config.yaml
head_dim: 64
hidden_act: "squared_relu"
norm_place: "pre"
qk_norm: true
init_std_qkv: 0.043
optimizer: "adamw"
Each number is 128 + 24 x the weight over its row's rms, rounded and kept within 0 to 255. Layers, rows and columns count from 0. The size above them is the row's rms in percent of the matrix's.

# layer 6 MLP down (transposed), 768x192, rms 0.165, rows 195-203, columns 0-191
size [ 95 105  93 101 106  99 100  99  97]
[[151  94  99 108 133 136 151 131 109 118 132 110 144 122 170 143 161  94 142 161 130 126 167 159 171 133 134 169 140 116 119 125 118 108 126  97 129 140 128 122 111 108  98 107 141 130 138 109 133 101 125 135 142 163 122 111 133 135 116 247  67 139 116  93 106 118 122 124 134 140 127 125 147 159 127  94 154 133 189 170  64 113 133 161 148 146 163 137 138 130 153 152 113 119 117 100 126 165 119 117 115 127  96 134 137 129 105 156 118  99 163 151  72 121  96 127 133 110 129 121 130 132  87 136 114 127 134 128 106  94  97 112 120 148 115 145 139 128  96  76 123 120 151 115 145 128 128 123 100 127 159 173 127 134 113 167 137 133 134 129 105 122 133 136  84 105 138 102 130 123 143 146 107 118 123 172 119 100 108 148 143  96 122 118 129 102 113  94 209 162 147 120]
 [126 141 131  94  76 113 172 126 124 147 139  88 107 126 116  94 143  82 151 142 123 113  78 104 143 143 134 122 130 123 136 124 163 157 153 117 156  98 142 126 122 134 119 145 163 155 193 152 126 142 148  89 118 140 105 122  96 145 141 161 124 109 160 140 104 138 136 143 146  83 161 151 137 133  93 133 113 123 109 170 150 152 133 150 139 123 136 146 139 144 132 130 130 117  79 126 103 109 136 130 100 150  72  99 109 174 122 124 106 115 160 165 106 163 128 146 112 187 128 124 124 119 152 140 109 117 166 174 164 111 134 159 135 124 141 127 108 155 156 136 100  90 126 105 138 139 129 103 125 125 114  91 114  96  88 112 171 121 124 104 119 121 121 114 113 124 104  82 118 107 112 135 134 113  77 118 192 125 145  91 186 147  73 122 148 138 128 119  88 137 148 124]
 [168 143 133 168 111 159 120 130 139 101 131 119 111 117 120 117  94 139 146 162 121 137 152 103 128 175 156 184 121 135 109 136 157 123 146  92 107 144 141 112 113 113 170 126  66 153 154 115 147 111 120  95 127 116 124 115 105 113  95 180 153 157 152 112  92  96  95 100 129  87 168 167 140 121 129  98 102 173 153  81 152 118  83 102 119 139 130  88 163  92 127 108  85 139 131 182 199 107 147 121 119 101 128 101 129  94 128 110 140 101 146 142 109 121 131 106 172 129 120  94 136 126 120 142 108 109  96 126 105 129 146 158 129 117 143 160 138  93 104  98 158 150 148 140 127 135 108 119  85 163 127 130 133 107 142 185 139 134 111 142 114 138 159 150 136  95  98 128 112 134 140 130 109 131 152 123 138 143 115 124 134 109 163 123 105 152 129 130 172 170 131 113]
 [140 150 118 124 145 148 148 148 127 114 134 117 113 117  98 112  95 146  74 145 141 109 119  88 141 165 111 117 148  94 127 133 129 143 149 132 134 117 130 128 142 143 177 125 119 135 105 112 121 133 158 149 104 135 137 160 138 117 136 109  98 190 150 138 135 133 150 119 115  88 129 122 103  85 132 131 151 132  82 108 139 140 147 141  92 174  91 124 150 122 129 153 102 124 127  97 128 173 101  86 186  93 119 156 112 109 129 111 214  92 137 128 112 148 137 177  58 113 131 142  69 115 125 120 111 168 140 163 144 107 137 117 138 126 103 139 141  87 120 153 150  96 149 113 144 123 131 123 124 173  70 123 146 154 125 179 152 122 129 148 167 141 134 117 148  92 162 116 122  84 137 142 161 136 121 106 109 104  91 111 132 148 112 117 104 123 132 109 134 124 142 101]
 [138  92  97 131 126 158 141 154 131 111 115 114 110 162  97 147  82 123 178 129 125 110 102 129 108 135 121  65 154  80 168 139 144 116 111 134 142 118 173 106 172 118 149 154 139 170 125 143 108 165  67 105  83 144 118 129 114 163  94 187 164 126 174 143 133  74 140  82 130 155 166 120 119 100 103 128 136 102 152 122 107 141 115 160 103 143 127  85 138 132 102 159 134 110 145 149 124  95  96 127 134 137 129 101 164 116 142 106 141 142  83 118 140 108 168 142 129 100 150 161 139 117 167 141 100 127 135 159 130 120 118  90 117 135 173 142 176  92 128 121 154 123 142 132 129 142 109 137  88 120 122 151 142 133 112 149 131 129 132 133 141 103 162 104 109 149  97 103 160 135 135 177 125 127 102 128 121 116 143 143  94 117 129  92 127  88 143 124 106 119 141 117]
 [ 96 118 114 118 112 168 114 115 138 127 133  91 127 161 115 140 127 105 127 103 137 140  90 151 138 117 144  92 104 132 123 105 108 112 110  87 155  66 151 124 160  83 125 137 155 101 103 146 167 161 110 110 143 137 172 127  83 156 146 159 135 118 113 137 153 167 137 103 105  79 158 139 143 109 142 153 131 109 127 105 127 124 116 145 132 143 141  86 129 135 141 139 143 113 126 120 168 144 129 148 134 150 148 122 157 153 161 141 145 149 126 142 178 141 142 120 143 113 107 140 145  87 154 135 183 128 111 141 158 111 140 124 107 141 127 136 151 124 119 165 143 102 143 160 100 112 102 125 100  96 113 139  92 140 129 143 155 101 117 172 148  96 150 114  98 160 106 122 119  92 138 131  87 159 141  91 113 134 152 112 196  95 148 138 144 118 132  73  48  84 116 145]
 [130 125  84 173  85 104 121 146 157 154 153 126 139 143 149 124 119 100 135 111 128 166 158 144 124 123 170 137 151 132 102 120 139 140 153 138 120 104 152 143  85 127 149 102 127 137 127 130 168 170 121 103 121 128 165 111 174 104 134 154 122 122 119 108 142 154 175 124 113 126  67 112 130 108 126 124 119 152 143 143 163 126 135 140 136 151 137 100 142 100 136 158  94 121 152 144 124  89 123 166  97 119 121 127 149 105 120 143 112 148 111 199 111 144 184 110  71 112 115  86 175  99 101 132 133  94 118  79 172 114 121  95  90 156 176 143 132 146 115  79 132  85 107 127 139 113 129 137 113 197 118 148 122 134 113 132 120  93 109 147 104 102 124 102 130 129  97 108 143 114 136 110 126 160 110  91 147 108 115 140 137  93 120 145 125 125 173 136 130 122 148 162]
 [ 81  84 120 162 118 142 119 111 126 123 122 135 119 129 136 135 129 114 150 115 136 165 141 133 120 109 149 125 164 148 175 181 112 144 161 156 103 126 139 122 113 111  94 111 120 148 130 146 143 116 118 101 140 154 125 143 149 118 130 237 169 108 100 131 104 114 135 129 159 107  91 138 172 129 133 129  99 156 140 123 142 144 103 143 111 160 136 161  71 133 100  91 124 127 138 142 149  27 101 135 144 109 142 141 107 126 115 137 172 115 170 130 133 149 115 147 102 115 139 130 140 110 109 131 104 106 101  95 145 111 127 139 123 143 118 118 128 143 103 123 117 166  69 138 135 122  95 117 128 157 150 159 110 110 118  96 126 136 138 141 133 121 131 121 139 158 130 146 159 102 118  99 133 142  88 111 154 131 144  92 118 139 127 128 178  95 135 122 197 125 154 102]
 [117  75 152 124 170 153 144 117  97 140 117 157 133 144 107  97 126 112 116  86 138 142 124 122 139 142 114 139 110 118 176 169 158 140  88 103 146 138 121 141 126 155 138 121 118 140  95 170 114 155  89 140  81 120 151 168 154 113 138 177 143 117  80 131 123 124 135 121 169  80 123 139 116 179 145 119 134 165 103 127 122 162  84 150 112 144 115 142  66 104 117 122 146 118 122 144 108  49 143 122 155 129 102 122 134 185 101 138 173 138 151 138 118 141  98 174 143 150 105 163 136 106 129 139 117 132 114 134 159 117 140 138 107 115 126  72 137 165 119 116 131 127 146 177 138 150 131 129 146 143 135 132  99  93 116 119  94 129 152 115 121 117 155 143  92 138 146 114  93 166  97  89 120 102 123  87 143 166 102 119 138 144 111 122 141 113 124 128 151 110 100 121]]
# layer 6 MLP up, 768x192, rms 0.17, rows 196-203, columns 0-191
size [108  90  98 107  97  95  92  94]
[[ 82 136 119 118 110 131 134 131 119 185 123 111 120 139 142 112 107  96 118 132 121 140 145  92 109 144 137 122 140 144 121 131 124 139 117 129  87 133 130 169 121  99 131 123 144 123 141 181 141 130 149 117 118 133  78 126 114  83 168 136 139 104 150 118 136 150 183 118 151  99 157 165 166 153 108 100 102 125  93 151 182 113 166 136 154 124  97 134 132 116 151 138 138 116  99  99  96 122 131 149 118 129 112 124 114 104 137 120 139  89 177  86 199 164 153 113 102 146 111 157 109 156 143 136 136 121 155 102 167 141 143  96 139 137 122 131 141 116 147 151 132 102  74  93 123 123  71 114 115 111 153 125 147  61 148 167 131 121  83 132 118 117 135 133 126 125 138 133 113 130 146 116 109 148 130 120  95 144 156 149 132 120 116 150 134 165 116  70  62 166 165 126]
 [129 165  64  94 111 136 143 175 143 134 131 126  96 164 137 104  94 161 124 130 100 159 175 108 143 131 135 164 144 113 215 127 155 120 150 135 125 108 153 107 135 118 132 103 155 131 128 140 130 124 147 117  92  83 111 135 101  95 127 117 106  96 129 157 114 142 115 150 138 126 149 138 166 172  95 142 124 109 147 111 112 122 135 168 142 152 111 143 151 144 136 142 126 153 169  88 124 128  83 132 124 139 204 131  92 133 128 103 147 111 152  99 151 135 138 165 130 153 118 123 101  89 106 104 115 119 102 104 154 114 139 122 117 121 145 144 112 131 138 101  74  91 124 113  69 122 146  48 104 136 140 145 138 130 146 151 108 146  91 134  98 133 109  94 105  89 128 133 114 104 108 127 125 149 157 142 143 109 147 135 127 106 157 117 128 148 128 134 147  98 147 119]
 [157 115  67 134  98 156 125 147 127 147 105 130 121 151 157 130 115 147 102 165  88 120 116 117 124 150 120  99 121 163 108  88 100 111 112 118 150 112 124  94 141 197 119  84 128 111 110 117 162 168 136 137 131 162 126 174 133 133 109  87 119 114 125 101 116 134 137 172 152 136 132 142 114 108 129 114  99 141 109 127 100 159 172 158 143 137 120 150 155 112 101 112 114 188 152  96 118 156 135 148  95 120 124 179 143  92  82 115 166 174  97 149 111 144 151 159 124 103 108 133  88 139 126 128  92 135 151 103  97 107 122 126 124 150 108 151 100 119 145 164 114 122  90 130 150 119 133 157 127 112 113  83 163 152 132 144 117 131 101 145 123 113 106 126 120 136 156 124 146 162 112 140 182 124 160 116  98 114 158 153  81 138 131 129 150 132 147 136 126  91 167 175]
 [133 161 122 119 127 123 118 171 111 127 138 141  78 121  96 127 103  79 152 128 145 142 141 125 123 112 127 136 141 154 152 137 136 113 171 118 114 138 144 132 104 132 147 101 112 143 125 135  71 161 139 184  98 153 142 130 112 133 141 115 115 142 153 128 131 151 153 105 141 122 153 141 107 126 131 136  85 105  66 152 156 141  91 144 120  83 105 138 127 177 107 110 155 182 149  88  86 111 111 151 125 140 149 120 154 104 100 126  84 150 122 158 152 100 112 175 135 119 110 113 112 139 137 166  90 116 136 123  95 113 122 145 110 167 118 176 143 160 101 118 137 136 129 135 107 117 113 155 123 111 141  77 153 115 150 110 142 160 125  97 118 146 108 181 137 119 169 129 107 107 136  91 171 110 175 100  87  99 128 130 111 170 107  94 167 125 158 135 112 147 131 169]
 [125 117 138 115 153 104 111  80 121 114 154 128 113 141  88 120 161 116 145 123 141 118 179 131 133 145 108 183 135 158 125 107  78 102 143 154  69 147 136 128  99 122 143 128 136  95 146 168 125 146 138 119  95 161  72 191  79 160 177 146 157 104 131 102  77 133 146 132 154 119 115 144 148 121 167 123 117 118 132 113 149 117 139 162 150 140 112 141  98 134 138 111 133 117 143 112 115 124 155 127 151 127 118 172  99  92 109 158 111 142 150  88 128 115 146 172 145 116 111 132 123  78 123  92 150 111 103 159  76 113 110 109 109  89 120 116 135 115 131 114  91 129 147 122 121 112  95 101 117 135 168 145 142 153 157 123 144 165 140 108 147 133 104 142 135 128 143 134 123 103 171 131 163 176 122 126 135  89 160 144 151 168 127 129 152 139 123 130  68 120 149 144]
 [150 118  89 109 131 155 119 124  93 115 104 156 100 123 115 100 122  91 166 139 127 131  93 150  97 145 108 123 175 123 151 107 126 192 117  88  84 129 115 107 131 150 118 128 150  98 133 146 120 162 124 129 113 101 116 164 148 114 119 120 142 110 141 119 128 138 131 129 112 130 109 115 147 134 123 113 106  90 168 141 151 125 150 135 125 153 117 140 113 153 143 124 110 173 119  87 129 197 161 116 139 106 129 159 174 132 141  79 130 140 147 167 114 179 112 181 145 118 158 122 111 119  88 138 147  82  87 120 144  97 139 102  98 104 115 172 130 162 129 132 136 107 114 145 114 137  58 115 113 105 161 124 136 139 157 144 108 169 129  96 125 122 144 126 156 158 118 100 137 127 164 141 102 174 156 118 128 136 115 142  93 138 118 108 134  90 129 121  57 117 155 119]
 [138 109 135 136  86  93  88 122 109 118  54 143 147 163 139 117 107 138 113 126 125 143  94 115 115 139 116 124  97  91 163 178 117 144 183 139 118 137 136  93 131 135 147 153 174 110 116 164  81 122 132 147 122 116 157 123 145 126 147 101 142 142 171  96  79 148 132 136 199 143 111 146 132  85  90  95 106 129 121 116 117 116 156 122 159 137 149 135 124 155 155 146 188 128  90 127 147 147 121  97 134 119 149 133 140 142  98 138 116  98 119 159 187  75 119 183  75 117 123 125 107 159 138 145 124 138 107 121 127  95  98 109 132 134 126 166 140 117 131 150 117 112 153 101 113 148 106 127 120  95 115 139  88 179 133 142 134 124 130 119 139 129 131 181 132 115 115 115 134 134 140 128 113 124 144 134 126  91 143 143 112 111 129 117  95  59 134 129 135 113 122 126]
 [156 129 142 106 123  81 149 154 100 165 154 141 111 116 115 118 123  85 138 131 122 150 160  99 100 144  83 107 151  91 100  97  98 155 109 146 107 152  86 125 129 138 130 124 100 141 135 144 127 132 155 157 121 142 143 120 145  99 121 103 127 125 132 144 144 118 114 167 164 142 118  78 120 127 122 186  91 139 136 130 148 162 158 129  99 120 119 165 153 104 115 101 115 118 117 154 150 119 135 162 154 123 132 114 143  89 168 118 118 144 161 111 126 128 179 129 102 101 103 157 110 114 141 128 122 131  83 127 112 138 136 141 175  65 149 161 120 108 137 104 128 167 107  75 152 131 105 137 113 125 155 122 157 152  98 158  97 141  92 189 104 122 143 115 129 127 142 146 132  83 141 146 175 147 138 135 123  62 109 120 111 170 157 101 115 133 145 142 124 119 184 124]]